Weights of a small GPT-style language model, trained from scratch on English Wikipedia: LayerNorm before each block.
Each number is 50 + 15 x the weight over its row's rms, rounded and kept within 0 to 99. Layers, rows and columns count from 0. The size before them is the row's rms in percent of the matrix's.

# layer 8 MLP down (transposed), 896x224, rms 0.0734, rows 164-169, columns 0-111
099:59 32 49 30 38 55 51 65 35 59 66 58 17 38 68 63 44 44 27 56 51 46 14 78 56 42 32 65 52 73 39 71 55 55 68 56 56 58 29 37 55 57 45 65 66 39 32 52 50 65 40 43 22 26 39 57 43 72 70 54 28 24 74 36 64 77 38 72 51 69 53 68 61 43 59 16 24 56 56 67 26 46 40 51 56 54 54 45 65 42 48 72 49 45 70 62 84 32 37 91 65 38 18 51 48 77 49 37 57 47 57 61
106:42 47 53 58 57 50 67 70 76 40 55 58 70 58 55 46 65 33 53 29 54 56 69 69 41 78 31 46 61 56 41 70 60 51 51 46 74 54 54 50 65 73 77 55 65 63 26 41 63 34 20 45 66 23 39 71 09 31 51 28 68 51 42 42 65 51 29 61 66 65 47 35 69 46 31 63 33 64 26 65 45 49 49 41 67 61 41 43 36 61 43 50 29 78 70 57 65 68 30 57 54 66 34 29 46 30 51 56 73 61 31 63
097:53 08 52 47 23 78 64 56 45 55 39 24 63 74 55 52 50 49 33 31 43 44 55 47 43 31 49 52 56 38 67 37 34 45 34 54 60 42 50 33 71 58 36 72 53 33 41 49 54 46 70 64 55 23 68 55 45 25 44 76 56 51 55 44 46 71 60 41 55 66 54 50 52 49 53 60 47 29 65 36 34 38 48 42 67 65 25 64 54 38 53 64 44 44 68 36 58 67 54 96 66 39 68 64 58 48 41 78 31 47 82 54
097:38 44 50 63 39 48 54 47 53 64 66 41 36 61 55 88 63 50 57 23 52 62 37 68 53 49 54 62 52 42 68 52 51 51 67 33 24 52 63 40 24 19 51 46 48 42 22 51 46 68 60 75 66 30 34 63 45 50 51 40 48 49 38 37 51 40 36 57 63 31 31 77 33 48 56 59 43 42 56 67 29 50 41 44 60 65 41 25 26 55 50 41 84 42 48 61 64 76 32 65 44 54 44 41 44 76 35 40 61 32 42 46
103:49 36 43 63 51 42 66 28 34 45 51 39 53 58 35 35 40 49 60 57 44 51 60 58 46 57 56 19 72 55 41 55 49 31 61 84 18 66 45 61 43 47 26 47 58 77 54 57 76 36 60 39 43 47 35 43 62 55 55 50 65 46 65 59 36 61 57 43 33 68 43 30 50 31 31 53 47 49 50 57 28 40 58 58 72 56 54 61 46 50 77 45 81 70 61 62 21 38 67 43 25 39 73 44 55 30 54 39 52 75 79 44
106:78 35 67 35 68 46 49 43 25 64 62 51 21 35 32 84 54 38 40 50 38 47 27 56 71 69 39 39 44 50 58 37 36 54 41 71 51 62 32 35 37 70 55 48 28 70 37 58 91 64 34 47 36 34 55 10 51 21 28 35 46 28 56 27 51 50 38 67 54 50 51 34 60 54 68 51 46 33 38 42 46 70 58 49 41 54 46 39 29 64 54 48 52 47 74 38 54 26 89 46 34 58 74 36 48 37 73 25 39 52 66 49
# layer 8 MLP up, 896x224, rms 0.141, rows 165-170, columns 0-111
099:58 40 17 48 28 67 47 56 37 35 61 50 59 61 54 49 57 51 30 46 90 49 46 48 61 48 40 39 22 53 47 54 39 64 62 63 54 52 67 53 22 65 17 60 68 68 50 01 21 74 28 41 32 60 69 62 65 62 64 58 67 27 60 77 37 45 33 47 67 47 68 49 31 29 79 47 55 47 51 40 37 56 26 50 19 48 61 61 85 64 69 70 31 27 48 39 60 37 66 49 38 65 61 37 49 25 27 43 60 32 49 50
099:51 81 52 50 62 62 77 37 32 41 55 43 56 41 50 53 00 45 51 53 48 67 37 56 41 31 66 67 31 63 58 25 31 61 46 83 42 40 22 44 39 64 18 40 37 58 22 28 54 44 44 44 10 76 55 26 61 60 57 52 45 89 51 59 73 70 44 40 57 48 60 33 47 61 52 38 26 31 49 57 33 67 52 24 65 69 64 47 55 82 55 37 57 30 47 38 55 78 55 66 47 37 42 68 50 54 43 57 54 58 41 50
098:50 47 57 09 72 71 33 37 73 68 23 56 48 61 63 49 81 72 61 69 49 53 42 40 62 51 21 11 23 48 54 42 51 60 47 56 36 30 48 33 84 33 76 44 69 65 47 40 59 54 42 54 35 53 34 56 39 62 26 22 66 64 66 47 50 37 56 73 39 54 57 60 37 58 65 69 36 24 31 75 55 66 44 44 41 47 21 63 74 69 54 59 32 51 35 32 46 29 12 55 51 42 53 45 36 65 72 50 13 45 64 44
106:51 19 59 37 49 80 52 52 22 40 48 51 46 69 46 36 15 78 54 37 57 40 35 48 24 61 27 90 34 40 28 52 35 68 64 71 22 47 69 39 74 61 34 14 29 34 43 53 43 46 64 69 52 64 73 64 56 53 66 62 62 43 54 27 61 27 41 42 39 47 52 58 70 66 61 56 68 48 51 61 54 46 52 37 54 46 51 21 36 30 56 60 33 40 75 17 40 32 59 48 35 56 59 42 59 57 51 40 41 51 57 17
107:63 67 56 15 34 55 31 38 41 31 42 56 41 63 35 57 24 25 33 52 33 53 75 61 17 36 37 31 41 78 51 37 37 49 44 52 47 44 33 52 24 58 62 36 35 18 55 44 50 49 78 46 71 45 53 53 21 56 61 61 63 57 54 80 62 49 49 48 49 60 33 60 74 43 64 71 46 53 49 28 20 85 55 55 63 34 29 40 59 71 69 35 28 58 42 53 50 68 52 43 51 61 39 63 29 86 50 53 57 65 62 64
097:78 55 26 72 45 55 50 40 56 52 36 51 49 62 78 40 48 31 36 14 49 30 79 56 59 38 53 52 37 58 74 43 39 45 48 83 47 74 50 65 54 27 47 55 77 79 50 36 51 26 47 19 29 37 38 38 55 22 58 62 50 41 59 58 15 73 54 70 63 46 39 32 38 30 44 40 36 76 36 37 52 67 67 41 43 69 81 76 50 40 71 31 57 39 27 39 49 82 62 58 45 43 46 40 35 66 57 70 49 70 30 49